config.yaml
head_dim: 64
d_mlp: 832
norm_eps: 1e-06
positions: "rope"
rope_base: 10000.0
attn_scale: 0.125
parallel_block: false
init_std_o: 0.00602
init_std_down: 0.00373
beta2: 0.99
Each number is 128 + 32 x the weight over its row's rms, rounded and kept within 0 to 255. Layers, rows and columns count from 0. The size above them is the row's rms in percent of the matrix's.

# layer 2 MLP gate, 832x320, rms 0.131, rows 673-687, columns 160-319
size [ 97  99  99 102 102  95 101  91 106  96  93  99  94  95 102]
[[179 177 118 166 179  93 177 178 166 120 123 159  62 120 142 129 164 146 160 112 125  48  84 147 129  70 146 145 151 111 209 127  61 137 126 129 117 138 101 177 113 128 108 167 172 128 126 156 160  90 114 193 103 125 140 133 140 170 181 107 145 166  91 113 138  90 129  83 111 158 112  69 164 144 122 132 104 129 129  81 147  80 182  54 139 138 167 112 143 152  42 157 106 107 107  77 127 139  73  91 130  93 112 163 156 145  95 118 144 131 134 165 141  84 133 169  72 195 176 105 182 102 110 140 144 167 167 127 160 154 155 102 165 168 108  82  73 130 169 104 147 122 173 107  92 136 130 123 105 124 136 142 122  97  45 132 123 165 106 118]
 [ 87 159 117 122  84 156 164 159  70 186 110  91  87  89 142 105 137  96 185 163 165 146 105 128  83  84 130  86  71 136 129 166  96 162 127  83 107 154 132 154 129 101  88  91 118 192 151  98 119 163 139 136  90 107 181 181  40 139 133 163  96 136 144 131 111  86  83 146  85  68 150 156  56 128 160  98 145  96  74 158 110 117 163 117 161 105 104 126 123 148  96 128  99 121 139 126 190 119 150 135 130 142 128 159 140 101 129  56 104 190  91 165 150 149 161 171 129  94 106 130  89 133  78 168 121 155 140  98  87 176  93 137  94 126 101 143 143 128 105 122 194 182 105 132 108 152 103 114 137 164 121 143 120 139 136  95  86 136 127 125]
 [103 139  83 145 132  91 139 132 150  80 112 125 180 145 140 134 146 116  71 144 101  79  95 117 191 127 176 175 128 145 141 132  77 141 126 163 117 155 100 121 123 111 122 109 129 150 125 155 163  76 122 120 119 134 105  86 123 134 106  78 189 149 127  82 142 123  73 110 105  94 153 138 167 162 122 119  91 166 166 130 138 126 167 178 130 134 111 148 127 123 102 119 139 142 153 152 134  89 136 148 138 213 154 196  87  48  90  91 182 152 137 111 138 164  97 122 122 139 110 117 113 150 189 174 108 147 121  79 167  94 182 156 100 220 118 145  90 133 160 130 146  87 182 116 111 111 169 149 101  92  78 128  75 117 154 159  99 112 170 101]
 [159 156 148 119 100 133 160 135  83 189 103 141 160 131 107 183 149 154 198 111 146 103 117 130 122 112 110 114 214 148 157 164  77  88 144  55 141 122 123 151 161 126 120 198 139 137 114 124 149 187 157 200 135 168 174 147 158 102 148 161 116 129 107 136 144  79 166 134 124 133 130 144 151 119  56 124 144 129 126  98 130 149 170 148  90  94 103 122 109 176  82 120 116 150 112 144 136 100 165 129 146 110 128 125 113 154 115 196 137 114 157 110  92 141 152 145 165 121 162 183 122 132 155 127  83 103  89 112 103 100 133 141 175 146 156 129  81 175  82 139 107 139 160  95 112  59  95 146  90  98 120 144 110 134 107 112  57 166 124 194]
 [104 114 102 114 132 128 127 157 107 125 122 122  96 154 169 108 118 124 183  88 113 136 145 136 101 165 110  64 174 160 172  91 128  81 111 112 137 160 219 135 131 127 105 102 140 158 101  76 126 162 129 116 112 130  95 145 137 118 154  99 126  56 135 149 158 132 157 155 110  84 153 107  79 128 181 139 102 105  97 121  92 139 155  90 141 102 186  89 126 149 137 159 148  90  98 133 152  79  90  78 188 181 145 128 145  92 138 171 109 123  98 174 155 151 139 126  91  99  66  86 122 138  98 125 150 151 183 165 126 102  65 124 161 138 157 133 171  89 122 184  89 164  68 173 103 115  88 127 192 159 119 164  69 151 134 108 121 169 139 148]
 [132 119 109 110 177 166 123 178 160 146 134 112 155 173 226 141 158 143 149  67 167 128 182 152  83 130  88 118  96 150  67 104 116 107 100 142 146  77 137 114 129  81 149 112 118 138  85 126 156  92 136  59 123 115 166 138 130 106  68  69 143 120 152  95 115 104 126 102 144 121  54 132 106 128  98 132  76 120 209 167 189 122  66 157 216 166 150 146  89 122 106 117 162 219 191 152 175 159 132 118 149  99  87 134  95  87 121 125 108  84 133 130 142  79 135 130 119 126 104 101 158 153 145 164 113 104  76  95 149 183 143 107 147 113 172 107  99 108 123  26  90 139  52 155 125 104 127 160 147 142 167 184 144 161 148  84 168 121 160  77]
 [ 88 129  86 126 134 100  95 110  97 124 121 155 140 155 123 103 157  94 141 141 169 135 145 213 153 164 113 136 133  82 151 103 125  81 169 118 153 173 137 152  91 116 159 144 153  97 110 103 102 153 135 139 122 170 106 134 107  86 152 155  68 111 173 130  80 110 147 122 126 117 153 155 154 111 178 118 162 126 110 135 159  93 176 197  97 180  94  80 108 146 201 113 114 144  99 147 167 180 101 111 142 159 105 136 175  77 102 118 138 207  73  97 171 116 178 192 128 119 166  76 150 108 158 116 139 108 101  98 164 188 107 158 161 138 111  94 138 141 116  91 111 145  83 138  86 108  62 133 145 158 139  90 176 180 142 102 156 125 135  94]
 [152 116 103 131 115 157 104 186  63 171 146  85 126 173 172 154 100 109 169 126 140 138 121 121 110 174 129  86 185  97 157 186 103 106  83  88 156 107 176 148 228 110 110 167 115  78 101 115 121 134 133 131  89 116 177  75 116 108 113 178 127 123 105 135  93 131 134 123 119 171  92 134  99  96 138 122 159 110  97 170  98 198 152 118 141  84 118 153 122 143 157 106 189 149 106 121 130 165 139 118 146 149 115  89 126 166  56 160 154 140 140  66  99 132 193  82 117 123 190 143  75 138 102 120  68 115 150  97 143  99 192  96 181 157 160 126 143 130 157  87  88  89 114 134 107 118  64 157 169 182 103 163 170 128 161 122 134 115 114 110]
 [ 98 130 181  64 150 163 142 155 129 160 125  88 114  93 114 145 154  87 163 126 140  65 125  45 113 145 171  53 110 161 148 116 131 115 108  91 168 135 119 175 133  83 139 172 100 113  74 194 130 126 133 191 130 145 113 116 148 213 195 147 143 155 137 139  95 137 112 177 107  75 124 174 117 128  92 137 134 112 129 173 146 186 106 118 135 130 126 111 188  89 170 144  67 186 146 139  84 128  96 119 144 152 163  52 138 113 162 170 124 133 183 146 150 111 138 142  94  99 156  82 136 128 105 109 149 176 197 119 168 142  67 107 172 135 187 109  66 100 137 124 156  95 125 183 139 134 166 132 136 136 142 166 163 127 100  11 143 117 175 105]
 [112 118  49 202 122 128 136 102 126 136 131 112  78  94 123 143 148 158 123  72 151 167  82  83  63 143 170 120 128  85 169  93 160 109 134  89 176 114 115  79 154 109 109 152  96  75  99  92 112 142 146 153 117 157  53 110 115 108  98 130 167  99 129 101 164 171 175 126 117 117 108  54 113 130 108 113 117 135 188 134 125 133  90 109 153 180  84 157 101 143 103  94  70 172 108 112 102 101 154 153 125 171 130 161 111 156 105 190 125  71 142 143 188  98 107 111 165 119 157 145 128 184 156 127  94 122 130 144 152  86 128 135 107 139 117 149  86 133 119  99  55  76 161 149  60 136  65 136 157 110  50 153 182 154 155 125 113 106 175 115]
 [ 87  82 121  93 152 122  99 153  61 160 134 102 122 100 137 135 183  80 195 135 161 139 105 128 150 165 131  70 163 152 148  95 191 182 146 117 116 156  61  79 132 105 120 158  85 124 113 151 128 139 137 170 159 156  94 126 135 111  80 146  96 143  50 136 139 139 184  77 132 120 104  88 107 110  68 134 137 139 172 116 120 131 177  91 131 180 115 108 146 171 120 127 103  91 193 168 155 122  89 124 139  97 182 130 110 154 157 171 123 122 165 140 116  75 140 129 127 133 131 104 150 109 177 222 120 142 131  93 130 113 152  98  98 175  69 117 113 151 140 132 121 116 108 151 150 188 176 171  85  51 168 139 109 113 187 142 153 110 155 141]
 [116 118 124 143 115 138 140 110 124  72 131 158 160  74  56 126 126 146 184  99 130 164 123 118 215  59 155  75 166 132 114 112 108 129  95 101 158 134  52 154 153 136 145  88 161 126  76 100  73 126 185 174 165  97 133  92 112 131 116  45 142 110 135 153 105 121 141 152  92 131 125 127  96 169 161 183 108 112 155 115  99 107 207 158 136 135 124 105 145 103 104 139 114 142 101 152 158 121 159  86 126 120  73  89 145  99 122 104  73 136 113 100  87 135 164 165 141 156 171  93  92 102  95  61  82  66  86 131 194 162 129 183 104 123 128 130 102 134 149  75 147 158 149 119 136 161  96 105 155 133 108 102  74 130 150 117  85 121 136  92]
 [123  81  99 135 194  95 108 111 117 141 104 157 177 147 103 146  59 174  90 140 118 127 110 153 120 146 163 149 113 146 156 152 162 143 143 180 159 115 101 136  88 106 165  46 134 109 130  84 111  95 112  74  87 154 108 223 154 145 131 133 156  89 115  19 107 127 128 131 114 132  85 138 141 149 143 150 100 130  98 125 122 108 163 127 163 133  72 123 136 110 139 176 116 144 148 107 100 120  79  61 128 144 110 123 106  86 101 114  57  63 157  99 144 151 172 151 131 169 153 146 142 167 116 147 174 167 120 132 101 145  97 114 134 138 119 122 123 166 157 136 101 174 108 119 126 151 156 166  97 108 132 110 100 112 214 114 110 151 150 102]
 [156 158 147  67 115  86 143 179 151 122 114 137  88 115 105 108 115 194 162 141 121 158 148 100 131 119 134  55 178 121 132 105 106 152 120 144 121 140 126  86 107  75 141  93 127 107 186 155 174  65 152 177 127 124  95 157 170 125 102 122 121 139 110 146  99  95 188 116 137 125 165 158 164 127 167 170 155 110 143 138 170  99 115  76 126 133  82 138  92  79 107 113  63  96 118  97 129 118  97 173 156 114 140 119 149  99 198  87 129 103 122 155 115 203  33 146 156 137 137 104 156 184 142 107 114 168 129 130  89  83 111  91 172  55 151 129  62 113 194 119 143  79 186 143  74 170 140 124  79 115 200 131 115 152  77 145 142 138 117 178]
 [132 105 173 109 179 139  90  84  52 107  96  78 118 103 179 120  77 121 146 143  91 125  57  74 121 143 125 112 125 147 120 121 132 119 154 146 145 147 108 107  87  91 155 105 136 149 112 155  92 154 143 163 147 119 145 153  80 172 156 134 133 143 162  84 113 125  55 164 161 122 111 146 108 154 148  95  77 151  76  24 153 173 114  94 119  85 164 143 171  80 125 104 120 165 135 148 162 137 137 136 100 123  80 154 183 137  98 167  68 102  99 140 149 142 110 125 119  84  74  45 116  79  91 137 185 110 121 137 116 103 103 115 121 129 128 122 163 141  89 112 143 136 149 165 174 130 170 162 180  66 104 131 141 161 126 106  89 191 141 109]]
# layer 2 MLP up, 832x320, rms 0.133, rows 673-686, columns 160-319
size [ 97  97 107 104 102  95 107  98 101  97  95  97 102  88]
[[138  63 139 114 107  77  67 126 101 133 138 139 122 137 150  98 142 132 144 112  97 107 109 135 105 146  33 137 128 225 119 107 140 159 138 188 109 105 128 121 138 133 109 132 132 151 102 167 161 103  95  91 121 186 121 159 123 185 151 124 111 113 143 160  67 154 130 101 201 173 188 138 123 181 157  98 158 102 114 121 142 135 147  91 161 116 117  90 149  93 129  84  94 148  98 126 141 124 167 103  73  99 131 142 101 186 139  91 131  83 160 167 139 126 183 110 125 166 108 162 140 158  79 137 170  95 145  69 138 139 212 109 109 136 179 142 120 102 149 118 155 147  56 173 149  81 161 158 131 132 134 155 140 120 171 156 102  57 151 129]
 [104 126  76 158  87 179 112 178 101  74 115 115 105  82 192 139  74 106 119 147 142 159 133  66 135 139  89 129  95 133  81 131 103  85  48 102 167  99 124 135 136 150 122  80 171 131 139  83  60 101 196 158 126 101 150  72 146 160 109 104 164 158 110 187 122 116  97 102  97 115 149 157  90 167 113 134 142 150 143 193  60 121 182 147  99 136 123 151 117 135 114 132 124 112  83 183 157 128 116 134  84  80 154 105 112 168 123  93 150 144 157 137 120 106 167 128 125  89 128 159 137 136 144  70 119 131 151 148 120 121 127  92 151 150 104 110 126  56 116 121 116 101 135 100  96 109 159 147 161 165 103 142 130 152 122 132 162 122 134 161]
 [115 134 209  75  94 154 169 105 112  93 130  89 120 184 132 117 110  88 138 139 154 154 105 145  76 200  94  19  80 175 123 120 155  72 118 146  72 142  70 140 118 165 108 135 149 119 101 148 135 116 130 116 166 117 113 153  49 157 124 161 149 162 135  92 115 125 134 130 139 156 133 128 129 104 101 117 139 141 119 150 134 108 127 139 115  94  47 162 163 101 139  80 116 150 151  69 112 165 178 146 115 118 138  71  97 138 175  90 114 171 168 117 116 116 134 144 125 158  68 143 112 142 148  92 113 161  99 122 120 182 128 157 128 110  96 121 162 182 191 170 127 117 136 128  77  82 134 160 185 158  81  80 129  80 114 103 113 128 135 105]
 [143 141 139 108 148 129 124 130 188  90 148 157 165 100 124  71  89 138  80  93 164 166 131 184 113 199 133  62  62 126 157 148 183 136  70 169 150 124  71  97 167  75 160 141 147 155 174 102  71 136 127 129 117  71 102 119  90 129 111 116 146 199 197 120 119 120 138 108 156 154 115 204 123 129 159 121 132  77 182  83  91 104 103 146 144 167 140 107  86  82 156 156 112 132 105 172 157  90 100 134 158  94 143 119 113  79 149  97 139 129 134 166 138 102 171 172  82 157 182 164 139 179 136 184 159  87 158 146 137 101 147 120 126 132  98 105  99  86 152  94 148 160 110 167 114  94 149 106 128 145 101 111  86 187 180 138 128  96 179 132]
 [152  83 126 178  93 118  84  99 118  92 100  90 148 112  72 130 102 112 124 123 168 156 146 133 156 141 104 173 126 160 154 146 188 162 120 112 136  71 127 109 138 147  93 178 122 133 141  99 106 147 177  80 119 114  78 127  50 143  95  88 177 129 180 114  98 120 127  94 116 150 149  22 133 111  58 144 181 147 141 133 168 135 100  49  99 123 138 163  40 146 131 153 151 157 140  82 135 154 168 136 158 110  99 120 164 153 146 103  91 120 161  81 102  75 137  83 169  86 115 108 146  55 147  86 125 108 128 123 163 135 159 117 109 135  91  96 141 179 121 108  95  93 157 109 177 203  94  43 119 140 118  51 110 109 146  58 129 133 138  96]
 [132 129 120 165 165 183 120 110 108 147 180 122  54  96 156 134 107 123 118 103  97 145 180 139  99 164 113 190 170  98 162 103 126 164  63 198 170 142 114 150 122 114 160 153 126 162 136 137 144 119 100 133 103  70 159  90 141 152 130  86 129 126 116 139 107 127 135 204  84  46 124  67 168 173 122 151 144 164 112 121 132 119 128 122  94 121  70 102 173 127 133 178 130  54 145 124  90  94 143 131 145 120  95 135 144 131 179 133 153 125 132 143 138 139 119 145 110  87 139 134 149 118 191 173 101 158  92  95  85 140 140 111  95 132 112 134  86 178 122  96 178 122 150 132 160 156 130 143 106 156 136 143 131 114 129 152 135 108 112 179]
 [141 176 128 127 116 127 116 107 141 109 114 183 120 127 141 122 160 117 128 111 105 123 137 153 167 147  92 130  98 107 122 120 159  65 140 130  72 206  53 122 110 153 151 141 153 150 142 118 105  60  73 120  65 171 139 123 109  93 119 104  90 137 124  89  70 116 133 165 124 195 135 110 143 119 166 142 144 183 136 120  59  93  93 187 103 145 125 114 138 217 167  93 109 189 159  68 104 145 153  65 122 173 109 157  86 122 193 100 120 139 188 138 150 150 105 120 153 127 105 118 159 137 169 202  94  97 140 146 160 108 134 150  98 147 113 142 108 150 157 102  98 118  82 119 119 107 157 143 102 135  73  85 143 147  75  96 194 117 137  82]
 [ 92 109 181 110 165 104 106 146 118 104 119 139 103 148 154  89 140 162 121  96 136 109 182 149 144 131 151 104  94 124 146 189 144 126 115 111  67  85 124 120 103 102 138  78  97 155  87  91  87  75 146 156 110 114  98  84  89 115 113 124 155  91 157 103 105 128  85  97 137 142  97 210 138  78 146  90 133  94 125  99 107 133 134 115 186 146 148 116 136 164 130  93 144 130  79 167  42 143  99 116  86 117  78 158 189 165 146 157 153  92 141  72 118 114 147  46 136  84  78 136  95 145 122 122 208 128 142 134 159 118 156  74 128 141 205 136 107  84  85 176  75 152 141  97 154 126 112 133 106 197 162 204  83 120 173 195 123 170 169  82]
 [126 177 136 168 158 134 123 115 141 151 178 134 105 121 112 125 138 139 196 113 179 123 114 124 181 123  90 112 100 102 132  98 183  92  65  66 179 149 142  55 135 169 127 124 142 109  99 133 147 144 126  72 113 141  74 132 127 137 123 132 166 168 195 136 164 155  33 137 126 102 101 146 123 167  97 134 161  94 114 163 144  99 154 140 174 147  82  99 120 107 118 138  75 141 149 125 149 144 154 121 114 173 119  76 116 110  94 114 179 111 134 112 118 110 181  94 148  96  71  98 126 135 145 134 125 122 167 116 159 123 171 126 142  96 129 129 105 155  87 137 113 169 197 137 100 127  84 101 166 111 159 131 177 100 159  77 100 121 148 144]
 [142 174 100 127  65 105 120  70 112 118 114 120 122 190  81 106 168 157 140  97 158 126 124 118 182 142 121 125 126 200 140 135 153 195 151 137 103 130 136 130  82 147 117 112 114 110 116 112 148 144 131  84 130  86 119 106 131 135 196 171  78 133 124  70 123 109 163 126 116 117 132 159 133  71 157 158 157 135 104 132 126  75 118 151 133 139 126 126 123  97  89 109  94 129 155  87 193 128 187 144 122 181 219 114 107 124  91  93  71 120  96 117 161 118 150 187 105 224 131 148 125  91 113 122 179 118 140 118  92 138 119 187 195 131 128 138 162 135 158 107 153 162 109 116 115  98 151 120 145 173 219  46 111 196 128 114 171  94 164 185]
 [ 97 100 135 143 176 110  90 150 130 154  99 173 118 126 135 150 145  82 175 128  67 138 133 157 143 128 156 139 135 119 187  95 151 163 135 145 136 135  63 122 190 148  90 151 128 102 107 146 156  70 180 194 108 132 139 162 116  98  79 129 105 149 124 115  90  46 213 103 132 112 124 190  56  82 101 143 142 131  79 146  64 131 150 122 156  86 166 137 101 172 133 111  86 106 136 122 158 131  97 141 130 109 171 174  78 106 130 161 177 128 138 131 113 117 129 190 108 109  91 130 138 102 117 166  95 112 121 100 121 117 147  94 149 124  99 148 136  84 141 142 119 103 144 161 117 160 105 190 145 100 123 201 173 123 101 145 183 113 131 149]
 [142 167 135 100 126  95 127 119 124 134 136 125 173  74 149 136 134 154 113 155  96 104 148 158  60 142 163 161 122 166 162 164 125 179 125 102  87 143 114 123  84  83 202 128 134  72 133 168 125 103 159 178 125 133 150 182 168 219  82 106 136 135 158 107 123  73 108  89 133  89 159 152 156  83 128 129 142 127 214 142 183 137 128 117  56  82  81 174 122 146 153  82 134 187  94 135 125 165 177 160 142 119 160 106 177 126  69 105 142 111 162  97 110  93 124 112 129 160 169  73 143 126 132 154  72 159 109 110 105 132 149 187 119 117 109 172  69 129 142 162  84 137 124 142 120  89  85 156 183 141 138 179 142 138 154  82  97 113 138 100]
 [111 131 144  98 180 176 131 185 196 162 101 145 106 108  98 144 128  94 113 153 138 155  98 110 131 144 130 132 140 189 162  80 116  91 161 146  66 100 169 160 103 151 125 131 122 124  99 123 163 152 109 158  83 143 139 127 157 113 111 130 171  80 148 157 160 170 166  83  87 117 152 123 159  69 125 151 155 188  74  93 166 175  80 126 120  69  93  81 110 200 197 186 148 229  81 104 156 103 133 134 152 128  96 178 182 117 116 162 192 155 176 127 110 140 195 137  80 118 152 133 102 135 102 119 138 130  64  48 156 146 116 107  60  62 109 127 123  89 116 152 120  68  96  85 148 109 130 169 119 126 162 168 179 154  78 117 101 127 138  91]
 [159 142  75 163  85 124 133 157 119  96 164 137 145 139 113 132 146 154  76 139 121  90 122 174 130 145 172 167  76 136 140 124 137 105 124 108 108  81  98 145 149 156  81 129 155 143 103  93 112 218 137 119 109 148 165 103  80 140 134 163 101 148 167 151 169 154  59 141 155 131 137  82  72 142  92 110 129 102 136 128 145 156 122 148 111  88 150 123 132 134 196 151 110 138 151 163 141  95 188 117 113 163 153 105 124 145  82 103 165 145 117 125 114  47 149  99 146 137 151 143 116 113 154 183 117  98  69  85 147 183  78 168  96 204 148  76 111 128  94 149  73 182 110  74 164  61  45 174 108 121  27 110 161  93 178 122  81 155 157  63]]
# layer 2 MLP down (transposed), 832x320, rms 0.12, rows 673-686, columns 160-319
size [ 94 103 102 102 101  96 102 101  96  92 100  98 104 100]
[[ 82 147 125 153 116 166 116 145 109 144 110  82 129 104  98 155 166 107 153  96 114 104 175 191 130 110 127 185 135 110 119 199 171 167 167 115 184  78 152 111  64 177 169 176 127 100 115 149 136  94  92 133 115 121 122  24 144 146 161 118 124  88 136  85 115 114 153 171 148 143 164 134 105 123 111 146  64 143 182 126  98 116 100 134 127 133  99  82 104  99 110  41 130 180 169 178 116 106  75  94 121 143 140 108 132 118 131 153 152 134 134 168 144 135 140 116 144 153 148 152 118 184  92 116 114  90 190 160 104 126 161 152 130 147 134 150 100 148 151  94 158 154  92 107 111 170 110 145 132 107  78 128 158  39  92 101 149 184 166 138]
 [101 131 120 117 106 116  50 123 153 132 124 198 147 145 142  97 140 134 137 119 102  67 122 111 104 118  80 129 139 161 104  94 132 129  88 112  76 108 157 151 113  68 140  97 139 122 127 141 145  91 103  76 115 142 104 236 149 123 147 125  82 166 130  91  89 161 141 141 112 108 134 191 139  92 181  62 128 134  86 121 152 144 143 137 159 106 176 122 103 145 126 185 192 106  42 135 122  86  95 118 120  77 114 100 128 141 100  85  88 123 137 124 128 161  90 179 100  47 150 148 180 127 108 113 133 169  90 128 157 115 134 120  93  91 141  75  81 161 154 183 113 142  67 116 112 167 122 145  34 145  78 101 139 163 102 142 109 117 135 158]
 [ 87 111 139  89 151 143 174 181  56 119  87 119 131 204 122 155 112  64 151  86 137 142  73 136 130  93 143 127 180 209 119 161 175 165 155  83 110 154 115 189 135 161  89 149 159 124 124  83 170 134  80 195  96 136 105 153 208 135 129  97 101 166 175 127 190 136 154  87 154 127 128 113 100 159 112  99 133  89 156 115 168 165 118 160 105 129 131 143  65 113 140 154 131 140 118 131 158 140 139 149 166 207 118  97  96  96 114 121 124  91 137 158 111 131 102 136 119 176  84 129 168 174 148 150 111  64 178 138 139 126 151 120  73 113 138  97 164 119 159 197 150 208 133 120 111 131 149 148 121  83 151 108 121  93 119 129 119 181 158 188]
 [156 142 117  93  92 146 148  70 128 189  85 100 115 157 127 189 140 119 139 102 100 143 120 137 162  74 146 136 171 186 141 123 165 136 139 145 168 126 176 123 137 131 106 130 124 104 161 170 159 153 225  72  88  94 171 129 121  80 113 163  98  87 151 175  88 121 116 107 142 129 157 158  96 149 126 103 180 167 121 136 110  96 136  90 153 116 109 137 119 161 148 120 135 100 118  88 156 174  66 123 170 180 110  83  88 113  94 117 111  94 138 119 160 143  62 176 104 181 155 157 111 146 152 115 128 144 178 151  80 163 105  76 102 157 106 103 155 166 163  91 135 135  94 133 118 117 149  70  92 129 151 104 123 137 103 180 115 178 139 142]
 [181 118 152  81 159 134 134 104 142 162 119 101 155 136 121 168 143 133 139 131 154 148  85 126 168 143 163 115  62  88  91 210 198 181 110 106 109 158 133 113 124 163 173 134  58  93 137 101 121 134 145  85 110 180  72 189  85 136 133  72 137  83 135 123 153 146 209 153  98 134 116 130 207 176 127  82 154 112  99 152 138  82 114 161 117 101 112 159 111 115 113  63 128 136 126 103 154 234  67 176  76 142 123  98 126 218 189 178 118  98 176 110 117 132  65 155 135 148 121 164  89 131 147 110 100  96 124 117  82 152 146 116 149 109 123  91 161 175 143 171 122 116 177 170 123  84 191 148  65 125  96  79 151 152 104 110 121 121 128 125]
 [125  95 144 128 126 152 146 141 164 118 149 155 125 132 108 129 108 167 130 150 168 173 120  84 100 140 115 149 121 137 135  71 122 107 135 160  60 152 174 167 155 107  36  89 103 138 158  83  97 173 177 109 133 128 132 122 139 170 113 156 165 193  87 130 108 138 111  43 148 132 171 147 149 126 148 141 134 128 160 154 131 162 112 149 123 170  88 131  82 115  82  92 100 145 104 137  64 146 122  89 181  87  93 127 154  93  89  99  98 120  37 100  94  62 170 106  97  79 104 151 118 130 121 161 123  98 108 116 144  99 130 122 144 150 131 133  89 124 138 181 113 107 163 121 131 103 101 109 132 140  68 151  93 155 138 134 175 110 125  73]
 [140 162 115 159 135 146 103 114 143  90 154 146  56 137  83 136 112 109  97  93 110 177 151 144 159 150  86 102 116  99  97 158 167 137  88 128  94 152 177 173 119 103 154 153 101 154 109 176 128 118 106 107 111 169 114 160 143 170  91 147 179 104 129 122  51 125 131 162 194 137 136 151 126 140 113 146 168 116 164 167 130 160 173 131 158  93 176 158 165 139  73 110 143  88 150 110 164  99 105  90 123 137 144 164 121  96 128 169 132 220 116 166 124  87 163  94 127 133 129  93  95 114 127 174 136 135  91 108 102 124 133 135 141 159 139 110 138 119 154 157 195  73 140 102 227 110 162 161  89 150  74 110 130  67  97 128 148  87 123  86]
 [107 153 117 117 144 125 106 140 124 157 130 119  95 112  90 106 136 146 141 139  93 100 173 158 137  99  90 154 130 169 127 169 107 158 121 175 115 118 142 109 101  74 142 124 122 170 106 122  95 105 113 147 137 112 185 156  87 123 100 156 158 110 110  86 123 162 139 170 133 125 108 112 126 125 122 183 137 118 163  84 126  81 153 113 151 122 178 104 159 110 148  93 179 124 102 180  92 199  88 110 109 119  97 223 176 167 142 142 138  63  60  88  77 148 118  93 140  98  99 114 119 174 128  83 168 135 109 159 182  83  93 155 147  73 124 101 173 109 121 113  62 138 100 133  98 113 136 139 117 139 108  96  77 119 120 134 111 195 151  58]
 [122  78  96 154 163 125 114 146 167 147 138 157 143  99 146 159 172 114 104 131 144  99 141  51  88 163  93 178  94  73 174 127  95 129 122 141 134 118  96 124 127  64 116 146 155 133 184 132 131 133 172 155 116 180  65 161 150 102 152 127 127 151 120 122 144 126 109 131 100 122  98  73  93  80 120 169 149 152 197 108 155 139 138 128 121 150 107 112 110 100 168 170 115 159 174 164 138  81 129  76  92 171 130 179 112 146 137 158 146 159  88 107 143 100 104 118 157 107 126 159 141 120 101 180 108  70 108  78 170 148 135  75  88 131 159 154  89 155 119 103 149  99 115 122 108  91 148 132 189 109 130 104  93 179 111 105 182  79 144  78]
 [ 90 113 112 154 164  98 134 152 116 140 177 106 134 126 150 166 105 164 144 159 144 115 185 140 152  92 165  93 151  94  87 107 111 107 158 120 139  86  97 119 104  89 127 118 151 105 119  78 163 138 205 133 112 181 131 163  90  94 125 126 121 101 144 146 109 142  88 144 204  98 147 140  95 153 127 163 127  90 117 165 134 103 152 150 146 111 141 132 148 146 156 117 176 146  59 124 129  59 157 115  63 129 206 164  71  67 131 158 186 134 121 198  68 133 107 173 120 108 117 178  74 154 130 160 110 132 136 163  68  96 115  96 132 137 133 110  72 141 123  97  92 120 119 116  75 158 114 162 179 180  75 237 193 130  84 125 163  64 133 129]
 [113  29  84 102 180 121 115 126 190 157 124 137 122  99 149 100 139 117 202 153 160 152  82 121 121  69  92  92 195 123 146 124 115  89 123  90 148 139  73 112 144 117  99 173 118  72  92 151 156 121 159 138 122 131 152 104 107  98  69 137 105 163  88 161 148 150 169 145 154  91 129 157  51  89 120 191 136 129 130 103 119 136  88  87  89 129 122  83 128 144 126 178 109  87 148 141 125 140  47 189 130 101 201 141 120 131  86  83 174 126  89 117 140 175  95 120 112 102 176 118 130  72 151 145 167 138  82 185 110 164 129  83 120 181 143 176 106 154 183  91 102 107  91 120 111 122  83 121 157  55 181 157 203 130 165 110  96 122 104 139]
 [119 131 125 162  96 140 113 104 135 117 124 164 172 113 115 109 156 170  97 100  72 129 164 136 142 139 104 159 131 156 131 122 111 128 110  99  76 169 175 100 142 111 133 114 110 178 121 127 169 130 106 142 115 137 143  95 109  66 142 127 178 139 120 113 165 185  95  93 160 116 141 139 130 105 149  98 182 159  69 132 141 159  76  93 145 105 127 148 136 126  89 114 144 134 142 135 201 134  88 146 137  67 183 190 122 155 141 100 111 134 123 120 175  55 106 180  86 150 212 168 129  98 127 100 136 121 105 139 125 121 144 124  84  47 179 154 211 188 126 205  96 107 109 139 116 106 116 146 163 216 131 135 124 139 107 164  77 153  64 127]
 [138  99  94  67 140 124 141 105 169 121  78 116  87  96  97 110 170 128  68  99 104 142 132 110 109 137  94 169 134 123 141  97 161 141 131 138  97 100 110 119 162 164  76 162  63 138 144  99 153 105 134 101  56  50 108 121 142  98 151 121 147 152 160 172 128 134 135 192 109 124  76 151 172 189 176 132 120 132 123 119 165 149 101  95 207 163 215  89 151 133 138 131 156 147 100 135 160  84 112 141 112 120 104 149 171 133  69 125 194 151 153 147  88 136 123 150  97  75 149 116 140 153 120 139 159 159 108 153 149  88 169 132  81 148 115 118 134 160  98 138  67 143  92  84 107 148  95  84  93 151 150 122 158 127 155 106 118 121 149 141]
 [126 141 134 128 110  95 170 103 107  91 101  95 151 105 117 131 134 173 149 115 137 127  77 112  97 124 137 181  83 127 166 107 147 161 129 165  60  86 161  85  84 117 165 159 122 174  92 146  91  70 118 182  85 147 146 164 208 149 202 121 171  58  82 133  93 140 114 154  90 148  85  76 165 170 152  87 104 102 121 168 161 185 130 122 152 104 152 133 121 126  97 122 162 131 112  81 104  81 121 136 136 110 119 106 117  75 138 112 152 146 116 104 167 186 148  94 123 150 138  77 151 124 115 122 140 120 132 170 122 132 156 142  95  87 169 116 144 140 143 122 157 100 173  84  77  97 134 133 124 159 148  94  70 101 164 132 140 165 110 186]]